{"num_key_value_heads": 3, "hidden_act": "squared_relu", "norm_eps": 1e-06, "positions": "rope", "rope_theta": 1020.0, "attn_scale": 0.129, "tie_word_embeddings": false, "parallel_block": false, "init": "normal", "init_std_down": 0.0, "beta1": 0.93, "schedule": "wsd", "decay_shape": "linear", "train_tokens": 384000000, "dataset": "wikipedia_en"}
Each number is 500 + 50 x the weight over its row's rms, rounded and kept within 0 to 999. Layers, rows and columns count from 0. Numbers have three digits each. The size before them is the row's rms in percent of the matrix's.

# layer 2 MLP down (transposed), 768x192, rms 0.148, rows 354-390, columns 0-191
113:535466509502400554445433470536408508455406543615553574479524551477466490407518593495467531524363499513480425495495531472463491546584516448454514473539525463446510490464560528473605458526541429555492548477517479584388473496494491521462509531487482440534502459454507432488489527391462576579485495527510499498603436561534500536492441509528483495451445600414528470398417499560537555577482446489572457583555482487552449539546576463484526485480377530495616612439530533479474526512513504525537483543444526465486472490517467523409531558541496468477486442504524575568525447513502599617
090:498407467443514500528441455625534391501479475556441518491542512577536489584489466545502572585465457561491394348547488446434557507527456458514527564520528412392491462502471561501482519538576549417429469439477516559520475446557529448512504455513401483607446526434433537546445521515455489483451481468583473536506483502470440436526549444567477461491490550512470471509601477571539518490553454437532518501567487542442480498524508440539555506484466502530525478445528398467527567544492616453453515516457421460473558500484506507579546447501566407514531532566467488488510503344571574451
106:571497465512501555484401615495531512483582644472499499521437473509486468492573537406589454461515480582563535498462507471452439509572572532542473482561560539522484367537539530495477489444470472487556473481525546507417483540331565532535550499577513486366472517469498493551538429439570486511541484459456557581503412467543577548483464509466539520483525460474447397484575500548495461514548563548540528538525504476555558488566449509475550578502458628581545559581467512476522450502499457544414482459511594515533457478472498516487561600553504496487538489453578554576525524452446514548
104:486555472565446451505550531466452572480465441514489475455478504438427568393569407415481406455521529563502408551532435495507490447540495498473482641524377592525446493465476503527417483450435536611457457528601447568524473584502527453516510549475458453523457492507418383476454548482547459448541415447452524490533540450497523504580551458483527452564437531467546479504551556486534434540504471569431518478456468611529517510557471511560438530456526582546495479526513441481489524512561509524504546539529512419454610502520518536496574507561387538536502475445460499395533485585547444445
090:500546441521567543459491531448486492526497523457449533465466540506459478580528465557554460369499443462525531465444518422561515358585459541546488507530503670451581532517343445550532490534481536493533427480490544591583530480563483533479422422529466494509551523501537524553539514544560541565497505572411513573462540560535536460495473491499557521531425460524410571484432452488411518486501543556555476512481497428447478605525503476512555427485489470460557445486565493474458472473537521540389492463449516529523431527475579458525622551527455572522554470525443519614510568531505535549
091:519420518531444449449625506538491539461470454509484512535561498459589518457530502467496622535502523451511607378517555452437497431480533578488414535434540495465446505390444536545522473544521469403468507448595459472597460489500514510465585487529417514550514456492528578440451412460466471432491535507457546490556514372476582497457463470594530450496499487518564592414485548509614445543386483523513516523560515511469444464401464469562512435489498465534477521480526499483491582415471514440514464489461454464453548456426468569521505543415554432477454498531591447564576459469495505507
106:479483590412549630481598426553550565394515511597458586506568429529492518556419442447457513454502531488438425492422449505565508532503480473535479480438542546463462534404551502584528435410481465494501450486496589540451431542437481528403464477443501509535484492462517526497550497518475499579470462483476521489603532490576507498530562597458557574508591538524592423514510506386524632465472533492542553490546449554465450549455472433578478502437521539543507499425530516556472563570564477508537493546464456509532521560465486567516528508490499450587560537504526596520475521507433508603
105:478514508521483483471541436469510429491443449525561438557510485447432465520526441566570543411467488445507440557452522508586471558443414470498475454402480465528478536500532450530522569450403455451437455393468463522475505521424571576613522429580521468485451590491519562514544529422437504504461502594506412610461467495432450528555451463482574435500489440631516482456484566462509559533476487517509545453538505540465513500490511498400469406485502502398557469494363465394499548425488506536519582444537522526500461455570493523507489523490609474534561492568524561526545502421448438454
096:548528534428439547555507500522528581461458570538501508543552539501518431444571477583464454556448479363488555448585640480490464520425430559546600490533560471413539471431527545471516509567469482430564520368532502508565530463419535486463485525557526524522493470455493557442508536481396469473510500441490501477575447514488502492520602513531590449439502374495480610516520523605552542471544447591522552573535451527467528500457492497515541567559508473537401608542473459415446506499507474518471473532473444558505545485547443514457447458594542472478442485500501420502484506500496599441
098:512600564530467459475515473513510547488554490530506548451404402443558517507547507497471525584516529506544519521543451485459491512427595569573526476490525542500498498471391475432602500498468468463456415569451466569416459449511545520490500537474474535472469476522503475495483512516388429487506498468613518426484543467544423549495483519517482473499405614600385592577435425445439459411488498590513448561456534463570478487546516476508571569519483508617540448537502533501560542497512523442574477530464354506456547550514516500488494382525606512434447513548601508458432487492486462486
098:478593470538511604456433540596599541458505505577554501568508547429476418547540561512493452436566562467513520461477465459504537486517520499524427520461523547518499651599418501498493465473562535459468542497529530509507447474406573460594547468429477461494566506476542527485585562474441455552500455505415464563484437511473567407511496516455507568480514423554452450546526536493499557417380561530597489456489459574554477555500389550567475482563519548493485503466572507537566445501494482465536561558551581477446421409580445483549487520543544478539520538540465561487478417398517508472
111:509411475467434599511537470544426518461489506528614453475527441557514531517511463479529510499524472464591486535543516501501496431442432408507507533526603498527545449506630592557545525559549437558500534568558464466478443456473542436559467454526551546509496503599557538411614478498560455540454516519485472491602472465486542452513481478454404511530507498571408491535590569492475501573479490554551490631404483514525509522509529539522473529488532508533441569605476534510516477451448556495491398511450480492533529351445470495499593474517393523517576588467499543538415467528545527584
101:468530555556480538568442446470434602535374470555462532488498486496592554469507519571418591545545423495524553538452486513492496452438445537516525491497558504391499500479528441542468555522402404561512493456566529429471518514556544441448481486472509500487481475600536646494463481463447460516505538603486456497543436490496507580521463433572546510545492405550433592461562534476517542477486472433425582501523600579549399519574531538482595513513490564549579529475419533608476447483506503494498474492500414537498454438491490459423438463471490475512525470424421495581510477565558557507
096:486531497533515574524549553399463454461508568569562441545498482436535546524448410497536552625435529625501528457435525569502435485466466422533421434466539455466501541563485523489497452528518508539467404470474503498486529453499591534552525536462478446485466485475544450473514453512549531495531520559548543519453491478460457427520426629497485484403503508428513517495425363545550531517396529453467463471446517469553481534526539524485519462497492526384520490521515536519487544411418597440517496449477539412516499513510567504546472505319415517469480458555530406472543571537591599506
104:508502475486478406558526472510460542487422502492523453485482490448554520462447465413591502507505510590463574522516521530470446592542539470573504486525488481533515463536455516610459440462508458567566477528434451510557545532591571400422447473483462535454461546395501527522559465552518565539416533472466450513464534587470493415518465539428525523446423450477401521504459534397465595482488496543436598472625492477503484474549424534463436444410502476450497554611615506522525483509459452631422429466469517478461534484555463429464500572436552513469504450557526584537512481484523596501
090:409478554428422389429471526492522450478506532373508442528498416439498481562549482519466483550555484553595525566521515472529467527567526454510458554454499431441485564440331463573522572439474466482527523474564519442504537471498436575538524472541510516478462487528469496488521441559448513535536449471489521417472511518496392471457480438467423487503560415591477438422508416495438442591441500530459489439475507463500486481467485448431558593459575564562556451493585532373518453518497500515489543486569549514595599557541530460429525572539506534454526526412474515460501583523536451509
096:495537538558572423536459511491458524524437419526505428505451434385451491557438517539555512555509426427567467549470395453466490525501528469472439411546498502528456502571466459502410481503445562545542463587498505487522501491538499490449555484535426533454514458511486398588573562497615535438443532452439462537546508483551506525509455526543491505546506550529535493592482495497455537493519429529503487544547494447551415489506390526521539423501519557590427484414531457615435425472554542438527572507439539430504462449482523431458566483388507569538587378535446492471541475515452625541
106:451497416502619528484572506632478573543439501549477425477522486430488602541510525540512460441414456425495543577533533450532441471564514511422374469567436502506491478532540456519408531514468540575481470511471479505488606574468533514561453476508501494485455433457487450539552505563545495500521622524455535549530587503568484528479514505464408483492548487542368465541502491444438529548566428501584492509561543558508453540521570514436551467552524466534519436465502491511516490588547536572507496489492642556513448513435450495475489595445497456486634459416445500507495510458432570546
105:610548508535434512492544516456453536502432523412519507579507462459523515496505442489508523558501527451529456502381582487579490546534511574480534530444530500590512503478404459469416528486519484417482480464453567549560503592501479503461537494516451603605519505447466567465511484504545513478477531518547573492426494479577488586595518474565481527500490521472562480446476526510484438455571560496384481507439503521490495367453458510417492402546412530495496590554526482472532468513453619519517516486475433391531529557417487473538507358604514571580418548599522464497417503521476477521
086:578538420472488546562550544508524512529485510507536418610522640493447468546423476508568469415498490439458500492558487440415430491472515525506507486472498430522564487456437509441584391474547579409524541468421411439568448416443534507528502482486563499529497484515477514509532474517472479519500547522543411499474549470438580539576496507476425495517429538505556640554580441679553427456554516557384471498526464444460532513516423536482504543538515488569437617443534510512475489499493500536477461518483500566516550459394381468457511494464513495509547528561482504565512489434521503458
099:568484478574460541526497578510487484542559517511495491419567568530551493436512465538513510611552563487512535518535482513481488611487500475512525553450505503481524518473515493506506496475479540444463532492512601450542514478464607525580474503569400502506486490466522460504504593399533471461506547389602404484415569420491511372545523555456526559475528457444555387496543459446474542488560539582434580544357547414481554449536394514515525511449480610411510480421487523535530501541538469483448396499451495510497453536482429533522445517509484476449491603507464583496540453523503594407
095:432617526482484490469557476431465463460482522565588528612483489483503440542466558560445547501521463445574559457471620542448482501475518562460508542466530445526520480469494502502537523507460417484527486483400587440464568492479510423542473586581536494507404446456528527572536484566503463397532603541443435398463405472515511455530451465564418432580452474503504596453546513458567497525515511509625463499550537473463453478509573514495563560482563416500486581534526540482584464499388509484520523411466526528532616488438504488579545497464454515483513475481601459451529569529530513430
097:463495532594452437505522503508537457453632480381419544531398401486444500489458526456521422517517463502538477502495528495555417457599511459486442558421543515574637433566497431468500510506535482480459506505496490588549495465526548515511559460486427486482394557584571501479572476451577466545601383476476553460537475516530428503462430490472418506545503572605543459515449432487432505548516537561443520465458566559479521608525394439404499462440486488523485503446483450469527485499469522508420480512493514446570529533575455518498512525477504504561490528406474581475579461478528525580
093:505570485419415489595475512478527462582385426462544497460511583510508480473450508473493459566425359569508503581527532352465473495521569551518389555416501441543512462552582513549477487465444521559555423523467531454605514546493560507470595605465585503490515446537406536519528551407409492443491445439475520479529511529505533434538451426533425499494556506481483509595491397483443473526560531486488574533558489455554509559449433533442494410466520463518443459471437530443524539515505596495453425482458486530508490511527508523517471439527553553481534504410478544537531464488532444434
104:477437528487553402438491476424569547443423388477377625580464447518498488459504442549483438511441500572463569517560477461539554569539499555485476488545447484532570493607543407537504460518462504520424537514564503531447430495581442556418524503504494417499532550424424509412513494445396550498500510563507445506414607517511467475482501444507481469440520448463446545540498561507565456503436541527570458556496563443508542464551553514526543491539568532534457537431459462489545499458532440418559432471468554553440484532423592454437493455563582515440429513498551445426525428488529526479
101:587551526512523513544505463536516597401500525469436476545500478538522512490494550528541586501509554558494476498524531512546581535539461581576555518500448493545502449465270551537528556548628455510508543581455462509522566532534467526494437511594506548550455558492426457492464581452403511579442493537528553574556519450487506469519449387656563483606568440455512434444525412486481462438456564468474479561485495449522477588500518558573496480576471487539456503521530484487521496550470512501561506492451407543538511589442499499492466486463528454443442535584482558486488476537510517537
099:501591528583508507533445630422523453471450521513565497469594471542542453508627489515455471451369489489456550490572518460518511567545624524542457569499489517501466436483553506443569564516481517486454534557487567476581564528567516509526443511457493600441597511583563546412529497537510519465564415489568491521425500577474519531485620452499495504559520508503504497455480545505524524522420382488580431508533536507500538432483497506481553531483551500450489609522485445459539497426438469483510460413509552509452531543564528548509603499452447524495525426355568517514447549436517436471
099:517515501540511458450475536600529541431417495548432455527480566383566508529466467510492564521424551501469504498512540529477498411405477480499530415513548494481599537486627486476469462466459456556475475602517565521490528515486531424462543527571486496505402507514598571538490398484512581478358575507562507451489620520499462530512500496433500473483487465554477521528568526455524527547554520558571571455455518522442514533471431602419553426550573515493504542523514504461529478408478508449536440429412507587568470421562495433498486605534482562468426501510573451524517521585473445418
106:510513521531496444455510495524530469539441502491504535424508406575480486592579445532510472440532507611532533618431508480453507476581425472504656458497527533519525508612460542493423541550492570493511499562418556578531545521545457543510472537624447475547384493458476524455597520552442528529505553469475473529501549473478409442494462509528565523529451472442467494557421530497495636532488517587473446515502519489444584526507519540478488467405494594452494564420498511440460489511482466504410475502549526506494572500560435535545536606521558531597521540565560591487403426525515499473
113:477456469588573504517498503529500416486524530529472469468516440594465479445570465532421450502480484475508465483461521444426606599518531381449531498506538485513582445415481526575455503457418490574592524576483538513430518565484486448507554503529396484495534464541504518452459446444553471429559546502484431580550527435482535424514535376528477489531510469455551497496517428593443537514566535481515491507473527554436625427565526441568578496569585443450416489466467380449490513497443559542485487459588515486473446509487614575539509515423476537473497497498405567512522495428500564437
102:439523510472546464542516526505528580546540564460512631500480474466504558527549386519480562511458455507462464415570516472590478473509526534475355504512450409566509350532429437473548461534546555490438451518526506520515574463517462463404501560365479506466550457494558615564509533518353534442534537461520507458515496408585470472445497430484569509594475476541612423521476531558427479492417493486495478488427480475419515501470458464535500496498560576593464480523574467519533477570528495473545523522509516499547532439551448481538561569503492454464456483556520504533558600548502482454
098:567554532529520574584444541424543472569495448552391509500461464567468582520475384517579538517533546538481506442511510429539507433478473436453567445527483516473488482500496384526498507458441554469408442410538439494468437484450587484526457460466458534564527452460491564473519478503537526434580527519518383615498461461619503458485560459534531447599501502490437486540530421477479518462375469528489436525435518537503510468413441553519573548525545482472480507499430410524596493576473387573555402473516530553499442508495519589429472454561473510533492543476545480570493497414471468487
101:516584514473446517464456533513484511593529442445469432537556544523505423499453508524504493505479504573460566522506484510506512436522432492461461503470539543616591549466488585452399455501471505539549452393501498509461493482538528499545541517442405539527487481520500624579458399440536459469584552478549495513560440521562548469552394538475505525463573435586459485520495488573410499652507524516473569562489529389500431508455555491527541553550499448530379532480475488509400510564498435438562508498552478453598483515553562555430499540492474487404448573553465487568528552544440580544
097:573539432387525572494507492484489513432570495334430574547521491516420474491540553471510442462495632502516508496501506460530459421490466414496528370487502453498430506576323464469501456413525509542523481439594495502509544466570452435581502460582576482547480514570428510579443513464434466476437420454565469525547506436435413529506464533539501487544440451533523548463496475546567512521521427524529544450484490536550520498512458553440496547536553472479473533471581543475512554460504479519432513517537543504499578519490558454489570539423495448570502489416542479538586374487507462545
106:402543464500440438578508508452430446456497467516444491459571508442518412475531572492509496487431549451555485524588487533545442513517478523523524491450597570525530514560495534495487475379582589553515524451555518537424413473577574582489510484510451432492489420400464528482444566463452539496520498455488464499474566520554547574497560513457575493481359536492507480566490528514560495499509501543416486482484515502536498497499358536489505390432523524464454455450581509505352494473515564398577551479568456435457513499512407439527484502534589434514595555561464573548448538524509472464
114:547496537546502506468441429514522529482373508433457458392519529543488445416480476566476504528440388506499578480505386487531485441491522500497531561362396528497475473397450407497566458464484523469412546521435448478504488479524470515416540443406512515515482445446449540436443473520535533489542444546567508502439499512536491491518387434529478456498555581494456526514598566537519475508439509441509478455534471504483518464482505526443525486354510574475576488447492549601487544462468518478560538504483352502511553480567466523493540535439495441562448548508418500499512396509445607413
101:477502440543522428492498527513578500478470446558478387435497479463563514552389426590562479434582530439442442473538497480492511540423521433465436529538425422586551405574473569499458592557492563452518457530489559454587485464468508535464415414482467574534510514461541421454459517474449523523455494531495574593407580484525478460571513536536557525566442450520474396431556442473454534520518496436501549481473514428440506444492471474436515523488535578605506497457585358525433487556492477496491501468515538475428453483480503524455513533485425527464442542574514590444509473403468482553
# layer 2 MLP up, 768x192, rms 0.301, rows 355-390, columns 0-191
091:561523480459429520480507512491577554487545523462483445554485528572443590496522428476473485493509500494509477591536472511597565570490454481556502474570371529468602457390466447498487566506516473499500518439620495445432497447518446441544539513478388431602614415523491493429557513500451465450570516459439514468476549516520493526514476481498412449602529577483588501511492604518476517483449528517431523509539505524537500578537464490525485501450628481593452537580513505428564531524443503470556501550556529529513494506580619410506482505458420542513583479482496460497358560474523522454
102:461416535530505461495530519507510527461544457412580444413525572458530522469543503519468471547582557568518485430470524464496465474535470527453475486479540516451571467530526518509462599528477471552540489381503455548474510484569498496503528503513525436596489531490483571539516424496438533480527447495478518463557424510417511514419461520564467532493551471547450481450499512455469491525578515545617497527582638466452444502326560565455595552509593487385613472597465514556448467601536491456539490551521485442457541407542482580448540523469495539418523525509562570450557485526516571404
109:621521470533492478485485479467593556480560534463559595478512493494464545498466410465516493457522563524466578397450550521478465460480457423511465556490448403484491522516581535513413515455524470526447481470541525562484521537483536462482503368457567491503494521418496432462511452397486514428465490447508456514539457524520560506590479494584476481512438447498471495529550523448507475494541476468531547447540522364480451596458492498654471574538535519565456527544587475525569635535418577541534481528459577514481639561444460554532529512479431510557553528526443472404506455538605531521
088:513476503552481510573577506491478517319492475459470528516449561503491508529495485508420600497518492613407443507608567539468470481435542476530571516517579484528422428513430525521486517433465535499462504465452604618481547455557540564488484512517532545549484510467496567497522507458506479490523568580436535521501494529525490577481535553545435457525541531502516547503451355521479510389578567413542555515503369469505571553554422487531508538536502467368546443562515428606499529560479463425513492411511601422507448465504531449503496475530483528481520533477408419463465517475505531479
090:617573511481550503538469538517501549476325553527517538472462535439451404521633477392474576439494522456452476544528520534495471489402453499510468494565494401374582479512469482502537499498509492544464599440536530502453481503508533513550478597473463570482527505467522499482556504456464485510477428459539523437589555533527448448495515534477474512563546522439479507448500502522467680508501461496574445548525530569501524514481491432534486545461479451464620473425512587550524488525443546502499470498532590454435548434622541598488437453524424482509577586451469463551497459498513469532
109:475574593506522471459561507486468500506544577465455455476406481495514495446545509382468532466540440485429601491543487441520456489529538487453468469429520491484526451512497517504529539513600435517414504567513482549536474605465551500542447478514524442470579458412490561556525541512501484488554497524516456463422455523561420513543574553585508465463512600488576529496420540463544596537494460520498492507437528482413452464510497524562384510543688503524515460502576518590550580497596512501421463490496469516516559378420486524487538481511542529546537547482501456328483492456458466414
099:527525520464524494476502520482523545486377569529510536548553445448496556503575409466501469496500538555516417485384446547606482462409558468546437511483515515542460457528480400546542504472518584476448496410505440498536477562493472560539449559482411428556493501589477449465510527497496515473495515512590507562487538660542464537532457405466530400438438571553518491578508544428461502545493453401457531570521433521492522432523541491503472492586417460472535479494382580544449514421429536525557498446531525575460500566564629438518453509431567518522442499533517462534573467503505560484
092:433475486407562498449569487482531563426422578442551471440502562463457500539467485463506518466491444453487527465543493382434503545569422539507535550450473489574475436588472493374479491569554564489588486484471501510468564447511421505544475486562535537603482421483396425489477468540577643572486435470483462544450503492521493512481508511538466513599472505489577500583495394486496513515585467494423473462467412451427472470460453438438487491527549493456577462553465604532551516542519524443564543480551670471549483531518513517476553423473491496466486519431425536512503475445517476434
084:473478462540442519459519568448407501415514421567520413540419530498469450537520536573514492544496576457487427511529492533500581465519597536425624542520491504417419490425489537507570436454500565474490482494554384486508460426465450562492563489521492494493447543545561486491501460488491505585440569552421534415540405379478453510550533532464515437453438472550454514381464497426554555477493497517397565549498442431512446562486511503435527513468438508474559550478555611474517475557509511567627502538487490509528496484501505498465413505488519528480556473545483481481583614529521491366
102:468491483471501507539509505510517519449460448496444475495505442532398536533490528503576543456517526618481506457578582496483460508501459462494404461459470587396572536517502422450433526442485534493552522547490503530486419517470423440487473567546455428467407397489585407576423549490493462532505461486532571568415516555534529546592488584476490476523465493477578513442402434462474498443500495492510554585462481502420448497470470503434535483537471309391514468480613500499456417416478446447485491483382493454486524503437583558554469534532480427583539504461539517495509510523528569480
116:438524459560546563508524564541479550527508525518489462379553483499466529516409376480490473542494444546527452429525451382538511516485455547477519492411591451536440526546514481478442552504557477463482438398437478556582383495434487485410508508530473426462439498525458409544519533483614496558451489482495577504446409509485510512482549433485475450522510482434509520455441595458533522534442503420515496539441472497475506497537474493624377486538484479567402558551458492552519399528531430479565536559467533628499485434519462560438411458553459511474451564505573431497473456503498439536
105:452432571522518547519593517425445488550583549562433464529413542501499520622565502526503511510510555503399524489549470562488519448420450533546435482474509456499435505522446521474468426523475523467444533431484491472445526607484505440498437501533396458527516444551508474550546501566514518440498625482481458474551478526453551485577496451536427518529497387506440556515559528532577467579532484406529568467418536496518528575595511530492517535512440592510546488440527650560430370505486466472503538551479502538505367434438525480509449475504473512371487533401545519526499550477497528506
160:532480491396527435418538542436536493515521596460443395506517514437434406534529467568490520529591562582552530495474479509574499477507524433422513508608478512490559436443379434567459649501514482517431484472526488563530496358386480540504446458488498489527491522505476488506539479353476482472586472507531468591530490461427509470573523429624495455581505500463500541505573522585521466460504552525513542562429531461473482476465459481500594468457522498511439548527502504476514461525439456451399482531472496470451552437485611532492407493482557521491518516514474472607516483477543565491
107:463496466474476559598505455527538457571551520516494526544454487516492590564468487452505517513447561462475415532410556488524487569579497449523541605440564475453521498577497481459507552433590512527482491372467526523497597465476456466441451507288515459460493497483426468423475521469483557536489493614546548439459466530379442575447460546462424479503566470525457450532585509435438528515457554550416416498573475468505455576510420540504374455475451511559482519506537506487482444500549431497507485568533494578547514544457555542464457454576442543534520453493492546479472509512535448577
081:583511480389458397536489521523467371565441456574555505538533500457558501473402538477524466536524552467503522533309473456469502545540513518549531403534487496467471487577447455485458535515489599538443425489547469563605543558467457522475479475538486541537521420421457474495463468541518466532489465547589573515431414566454461565538550518458397509452475467507456439575569470450466540534565589531527505488541509461419367533518538511556498487473520513483530515427515515450598496529472548531452420535512447540548548449524462447520496477598528499456535470446461513563549547553398445514
097:451343489446455520561492460580426520474487495491501548507509432532500505416493540529474437585497488472542451573555530513522503486567494373565498498485447541578550455576497533550439552451624457531493548460491524503475432409468483498574565438509468459426438449466449392499519483494667516443526456440507556423373520496406532476529485500553529490460610457524561510525498500433485491498495491554526474470483574470488479513447647485523504489494471453536438559487492521552476489459538626471510573504438526584515564567603519530494505565487477519513510526522444514419417545502494503553
101:559518433475614537618675582529506565544464528465465515521482489542489478479523466485483539561551479607443511497445548455457457456529535509519548589540473517551475445484533566395502441566556603536481450547512467446375563501441462530470519433554423487453443494538417516466547532521554420453429502531469533530468469480527369569462569534510487534560473487464481512469472524548498460541563515470517465545488428502459551537475525538616503528511545523532525543570530590550433451491449531590532481523552626498459472464500444525506437498433528451598583431490523503497509598499499442538
103:503398483492499475562433448507477611469511501499550499523414538419500476512551459542512601479555487484478489529522511483545573531381623525482541611562567515528394518562511469476596461514507489382494527367482523485493425488529482488562496520545471543591455474474467478408405452562457510414418571436531462557474452486426433516485493542551469526492516499408523520455517517460581512502516561364428455444508549514540560465517584463528549497486474558453612503543501563516519527531507442540500440517536526495489486544415442477523403491513439520517576551515533560538473397480497427453
089:458422450486515566561591585480562566414407528438487533560470480588549501498503566488430545473499433556518511511449482632467528520542478399465526555567497529465420444485443560448531559533518495532533596397481453443504549506421537559503513510519467507457515453486560533352536416468503552456456512561538557479562477573465535432455566502554443536511648562515425469523506539513536502512527592486436549467483516434536435511460453508462503445514559587459524556522543556522503451495447550466467472391484507480461528394534536546517533477525456460452560607481421480492479560483509586496
103:663538446446509505505525414532477517531489437547505567437502398482504473516504495486494499488566512513481468445459550528476475556548564474459440528551549470508477644608494480498400424531547583450472518599439468450472488466497561512550515442457499406416578496440472483527473595516499463486489551472571566540414519430498496488500457494519412419399548484539558490497419468508444521455470615491485465453555466524508524567510572496504520522464558505478564523466486498581397522486459411501571428563395446510452596533468472530479545573542512608432498500542447501593558511479492467443
104:545515447320501514493550497450569488511525584433459548554554488450425496498483579522467496439593497507464490494478466464551544451547614456511567451506413470503523554478468456447511580491530433453547575489554341532397550444414470503458501491446532491485540405503475432449474501433561539466425507537516486598455486502413481438500518485543546462470458510462513545556576566478498518526466357544482479493494450465566380511505463560459579523445499531562498568543495519530504486536492448489494480587480428469454535596515530514466522472559551538468445479489463440572530452464634511462
088:622524648514490461565546504626545516485392526473559454451422506415543489530516549516462550598560513476510482497483492548461512566438571530558548492533478496471412486509570512463520520477472436471489469524542452484554599541522420564530415535524503526521536544487504474478506492525429486512438567425507484481526451562439574445475453559475428478554498447492533531609584381485511474526545545467540468499488523527404401526555603526507472493509457534466478601435501490429604498498450500514444476528480418459610499550459525517498523546572587495532566464494511409472565577509511611533
090:610470491457410587468425506526485532565420492431458501583455467469538475539562554473417502423448539528520450490469429532556486589429453522493474447612492485525520534484575528491494443583491563543504589433502436549517523501546522538479390498555521355530468545439435453475490480544475451527547550501497455487608406541496476539511542510493562499445480521493550452545465418517420421481554482506525444518488453532471451467556677425536516514508569544477518413464516406471508547541524467384490494427531473515471515502480501407500505491593479473498547418505517423455477461511592461453
098:544470421502495490458498598595503524507410557562558510519447441534490533571444486527531473511411490460540553546559559408524488491535499502558471578516523576456535592571485463535529510464479532602616478401564448423512450502447461458418551555546553489502408458483514459467508540547580547478626451538452516481584446512492499525486542429590457585466477515359530452454585538433528465521518522497630552534462506548524528445521540494480441554467448476511584545415494495468480526426497468503604531586504485523464462539623485506510501451526461443538493563531496543546577550526512470540
101:427525461560556435547577462495398560575508470507495481536471520474526520506491537603562518518504506520521468468505495546501493502530445485555515496531521438468507552542438556455518415434600437532527443453547418575490487512564606588474515517547535440500444578488495488559426459467517504483503463473432494476540543464498492487631451528457516538506547457475594469491594557409500442470556512469585549633483392513504457521511451491600536512530498449459551560549555470487642477558428433529576492469600556490548566514505607550507496506476533378445533556498400556507520552538559531542
106:491514579516526524387462497419512547523552492613440485484503517521487550450518459449553500473463545484435552555536569502547468451506520497516484572499526522432502511458502520379487492353427525580468475458428478475566443397475424476516487520406519504518537503489515474448467496493557376394497497518481521549542490545458474503435513485489520505583460528527605530550451477486544488579573483534726461517496447501550493413517472596421485521504544554421428549448474474464539469514496461464508491530400504452486544531501459458573521503478480491476472454418483407409530548513446496379
090:519364602529521501613637492410555470423444439431467531567561468505538481490538456498488516513463519535570455536490538601444498547421495532506499479511563525524444565412466537374452473490516445626499509503477527540415518531493489509472531451489539459482399480496503512510510464492524428530520516499515525495454650444466526474541506562507465439554517549519566617468505444504538603438531514526541522492548505561440476575558449561593452457462546507499487467424559471465579416466470426457463478497445471482566499470476481498493519486557530496573466492448529436555620556494463517380
102:547512472476495532507475516427564585544372561531468540556669487455490461564524428498513538549565505604567607474461488428414524409512490455447574540547481512524442471472470544488454481477457561568511483515569502572450506491487461629469481514512518467434458589535418484481491504530578525507446586553477490583486488493415509507536555590460570456530497495513476551454577549555486569497488494549470581455494502480496548488463560592520467455464451552459443481552485483419496553535547468507501542518434600511404571520552477454519505563551584474531507552446464498441549433630577532495
114:468475515521476551446454466395548451530476472494483471466562493530428591513585516474568567446512554550430480493502559517413479471500513395490645533502568477514494457487523531540475478480445488456373461483594554481489550490449511494593504406561452455449521489526506484411424456540616468360528462512483384515455496492487537465476527488450402486529465424415488423536506511460545464458456407542476505529474489444538463465438553496573465485479520531496510422522519426581544565524563481473511540536529463466378482502438579509606471448403416404520493511461427485479460453553507486502
099:508487486498462543502510611532531484472545463433433446532497577488518515457585568500467577537477501447460513534583505417472521474584490450491434446483468392361541532560496493466488517588482551456482543474509548429472460521414521502525518535516527483457545469610497537474435504474489515533525436505461431511462504490465515503530443519556475539474447518525567496500415483446572538525396490424424498506572558506485544627414526540609517387462520398506461615530522541507526532491546485515486535461386515427459454568547512464549440463582576409568526516613410557500443474437567466523
099:446459519529448591462524567522511558473523529465490508564483560579538468450430469525505534516472466514504546397507450478429491556567508527477533474464459640582464466458539531426521609449556490517485559473562416486558520492450492541438579562532439471417482506613429419452370486515492534558445435479498565535411529478472509548455567607476541451557509540549518413525480473575435524441513431501484485432417475441483485527513515580475470490544534532448588549538539512463454469631469603486584495603498504465443459510460596481515518463467565546591465491547540481488460516548485556476
101:459489594551499542327546497513540515511576542461542412470510491498498580493474490459512512540483480593433499527495523531449510471609523465547525619495539427519519541528489515509532526501569441535485426504430524453481487477552524568545427480553498491460511522499569445500488425467493514491502511366500562503446418538505475572622440502577396622476390445533501443462496506507448473510464467498570506593476515476503521442567414555492595579504545531447547517441524450428545552529512517457511493560504427540472491567498605538576534463498513474464581626443466389510447475457493504472
092:463497476497455463491613531481486493488539482523384515471382504533531488498590517469512528440555468528601432477515467391501424528494505512535407560522442549504572422503509485467523463404617518552438533611487409499456447505477454500496483479528531469509583539508548488486549489474483579447477557447542523562560504465512462511498441704536545553490544478519444482432528542481497546528433553454449547471526473522430484565462466519527557581528471479393532508436514581480471646475475514481551593478459596473434588501493543484528551541499423486493429486475440530525614487486519464467
117:483543531538450524499461575607528479449493442511421509491520462506516547510516430508524490444509582554531489489547554571503628519553455457596519451476572449494526587538529509534530480421575518447425459506452470488491571466498590609494557543537370493384536447473425484554412504460501514495536469555599425471524439414531521454499490600515463459515465493474526488505524620473553536528450471461505436449474498546426484610426527537495497526522546509478503547464561464440478528458571546534541497535519520530425457426475423480575569496531617505463565543553358458536488465575461439505
112:514443523566533544520483472491529518539558545544570511525493475490513477453471485462502568521440523495504410508578481498396479434534472537475502576501487444536569544546474459426507476409504495511454471430510481549485426483530465439535475427490496548499528592513541485491434535436520537436571472496395485421475552422463518521553458461531363480468527422463498432503605559424496485513545479538466548547517546511529479442543479502530436405502462403545532563496469509572474549426592518584426418580524616472458579560629458454510574475441487551551512488490560477491551442678542430510
096:568454498486522493483451519491458458496527429489458479457499461428485502512386557519491490495555491495485395444531525510520500547521534479561449498500496531406564425510463490507449474505489465503516507467530526479497575458449534529544497444264547564495526534504491508506557557437528423518477586581503500451552509523526409522492470530469462614561445455518538417551514427446549589476382515447501518433557464424531529600425473536528461543435551493565478470459492502519450449508523387490467478413493456574441367458501562461439427523456467485435463555557538542481548601430474579461